config = dict(
    n_layer=9,
    d_model=512,
    n_head=8,
    n_kv_head=8,
    head_dim=64,
    d_mlp=2048,
    vocab_size=50257,
    activation='squared_relu',
    norm='rmsnorm',
    norm_place='pre',
    norm_eps=1e-05,
    positions='rope',
    rope_base=10000.0,
    rope_fraction=0.75,
    qk_norm=False,
    attn_scale=0.125,
    bias='none',
    tie_embeddings=False,
    parallel_block=False,
    extras=['local attention windows', 'value embeddings', 'an embedding shortcut', 'learned residual scales', 'norms scaled by depth', 'weighted sums over earlier layers', 'capped logits'],
    init='normal',
    init_std_qkv=0.0164,
    init_std_o=0.00386,
    init_std_up=0.0164,
    init_std_down=0.00193,
    optimizer='muon_variant',
    lr=0.00987,
    beta1=0.9,
    weight_decay=0.016,
    lr_head=0.00341,
    warmup_steps=200,
    schedule='wsd',
    decay_fraction=0.694,
    decay_shape='linear',
    final_lr_fraction=0.0,
    batch_tokens=[65536, 131072, 262144],
    seq_len=2048,
    doc_mask=True,
    train_tokens=1082000000,
    steps=8256,
    dataset='wikipedia_en',
)
Each number is 128 + 24 x the weight over its row's rms, rounded and kept within 0 to 255. Layers, rows and columns count from 0. Numbers have three digits each. The size before them is the row's rms in percent of the matrix's.

# layer 5 MLP down, 512x2048, rms 0.0342, rows 314-356, columns 640-703
104:145136151126123136155144086117091129197136169118125107123125152123153139109094138092144134103139103124130119137136114150101129128121205136130080169129121142089101137155096121134113123173093074
097:128094112151114153166126135174112126122143120139138142126125155156159127145153143067120138120160136125209126138078160127129098177160153097132105132179142128132158126194090145088118124124156113
100:109126115182128114136133100144102133156127116150148139130135110095129151114113116089136130118126127127108121079140090128152177098120072087127140151180188101092122127117117095133165145127147133
098:116075141160119143136071121086131125168148107138121123129130180129138138147139109150108136128152152126095128168163109122129143131183130070129153117152115108124173137142130110124122145154136112
106:107096172136119134108125170122143131109139109149148134162130151111160142140134147084129137153102121134150060169176169091127152185103147144130134153071177138140156109173122144107137129118129118
095:140133160173129099099096103113129128101101128132165119145131119118119114112134153134168141096083121132156151126119114089158115156181114094128139123123139124103128137144175110157147112137171131
099:159107192145127121182104137135120134100150148156120098089128146073132116119089133148128133113130117135136114132141117093132183136146144107127113122166084128177139126148156142062101095155118101
097:122184146079147118121136136110123122115128146091140089076129124120170096114107141106165129086154143120144100113101136137085110111176150141137086143176158119132140133143089136119119134145146164
101:119118129134139115135134141135151144086137158134159167147130111139157137113115113149118134151192104127077105093168134142148139152080118165128128080089144102134093129144122126142126139152118170
095:154128140099131115145116131118103131124157033149166140113126144128146161106135153121155121142136109125109116134095138136097179068182143138128115129129148096102100116117146113148152146113122123
104:147145158093135097129113042103138136138118090123161157094129079150127142099127100145073122114136169135145115108126107126096168100148125123133152109126088140090109138117170094118125129149153155
099:125137177106127154160162167136107133149143126141168159143131137144143126146129175165133132139167122128123139161155117113105132137111133121132126145121143138125108143123117125156114124200124152
101:141141120151123154148123145173106131166131105107144121107128120154132178112153168144085131067074118125110131124144144164158148144116162127128077115145102133137114138126123152104136152103118114
101:149100143079114169125114150142148127102084161146162119106127114150120156153105118199150121132096133132143127143104180122092121095124101145127128110103106125182129126103163126099130122140147130
099:113118162122135108107117144098105139113137075123110131108141063131105115120140124059136131125130124130121110172078173146159119102144154134129118117087126133142161121096131134114162142095131153
101:130138157154128115055111075167102136120124176149143126112127138087114136133137157116137121124118158124152166124148106127118114077114170117131143102121116121135161131057089172164118115115118120
098:130113145133137137125138118120117129097131191115108117134132112155137129119151159060158122129149145129163093154119110123146109113101143100126122104117149061137136131126116136104119137102127128
096:170124127132125097122098214135108131158096138110131138089121159150121177130131155072141122125127117120163158165130114138069136143180119120131135142150120105144142124133098124121163144117135125
097:131186166154113104135124104124137117139126125125186122126128098176105053097134096185140122140150155123140104133113132155091109105147170166126101145136097155137134127162159078106126129181163140
100:157160166177133132121110105178124136093187156124177097130124127121135113162163170139133131149112120130105120155075111143114158121128153133126130135140079147099157125158097124188110173177123173
103:093138125141130130068114175086122127128097147112146118166127144128126143173104174106116129126118146130138121164156135147126079125088187133127106156104102136163140114162098127152126150138085094
105:133143082141127137207077092131116134169108136095125132116131145198094192163119115148170131103123137122147072167165108103094107118142178131130123132141117143141163123125077110123153113134121113
097:142152134126134133140098076154118133107134160136131135102127112079139109117124130151087131159125129121109167132047136113120118115110147157131123090133169148119177118122095134185104148131146151
143:130159131065127103087111129119146121092080094138117106168126131134138131132130123097140113127115130130128095104141108146125139117095121120131123135126139137146114127085104139129156136111140151
093:129136140103136128114103098149096130107115108102162150107137139132135132154142153128140135143137145132103151131108156084111110152080101166126161161107131127145124134132100132108101140063129110
101:132117182118128146165077119101110120128173149135163104163127141176147141112136157101127131117139136127128122126053088109108108100146156087129079129167116107143122137095116086115132127116146103
094:099138126084117125106177182160161126137136135109123140138124045114131123134094114155162125113109141126078144145074089116093110109112115134130122144117154135128104123146178151191132118142115111
103:134148123148116102114113140114156124165092187110114130131128118170140083131119132113117123094151120132147169118118129171105134110121133096126114129049086116133131120133149082142130128113118121
096:148148112143121138189147108132119123124100112099137062144123174084138150137139101139143122117120125131141093136141118135124136128134145122130104108152172155170073133106076113146093132129120136
107:149121140092132141095175101130153133139106142126080122130125154133136134100131117138158130132185116123142173172137183120153089166136106149126100147148160115130153135129093125126112114083111126
099:131133075159126101127127115138102126129123127122149146088131156141116169108103142151105130179159115128166159131057159111103139207117120114129126163126158124149111133089130142150180105135124133
098:128120083137121101123130097145132130128070102139102094119124145171133185144140110106120126079145111129136118171112122152164117118077131129129146133105096117126111133111168137159146144116129093
097:135145150093132136157070119077129131168158144153108119176130156133172119118106142151170122132126134123123120107120138148122106124058133090127122161135127124119127130142109133136123147102113132
101:139113126095112141147173097063152125068130115081105138159131153110077118148119145150172129164151123139178118132104137163133083188091130116132180131170100130109077137136109133142127113150173081
100:143104175152124137120132141098085134133178124157077159119125107153118166156110112098125120121164118129149095145106062121140132118087124173130165083150120145125200138155084135140105130149109095
105:135125093099123134117093098147105133114145114161128156113123101121120148100109128127103126135138139131147132116123133140119093111142113144128163123146085167138089127087133110134101153098125159
103:103180098085126110164145076079133109119120197113107141148135102146122134147111118139159109105100134131093185142226102141142144131149126168128148180108144148108150123127182129157091124124131139
104:137102109120114141149118125118102127085115132120089133093120053158103092099059125163197136088103109125141129127119149101146121082155110183128157114175166131107151130089169138095133115161087140
100:127138123146132135130125116137108127116111104115105118157120115132157172098138140085108135115124163130159114093120118131124128106172083085133104153150167152123100129173150130126137147109150115
100:128129118151133144122175114099158119141118060124133117130122160136187131136139145123158131115196095124136091129104150145122106136098161146129116155115112100141115126073167140072162092132128091
100:126147140143120136085128088110094121158149109155127112155122137154094157130122124147155135120074121129171105140100097129101081112112101149125134118121148070163134128147097152119142113109103139
110:119081117134123115096153184118127118151136162131128100144128096163138154174127122118145119100155100122141072123160174148130112119104169139124114134072104149113110129122133107136097148165123213
097:133154126143132134102179138129126128117100176123142122120145104130176101131112140137144118078133111129141159122227096127137152087098079130126137168129120092105162117167149101146111112173161095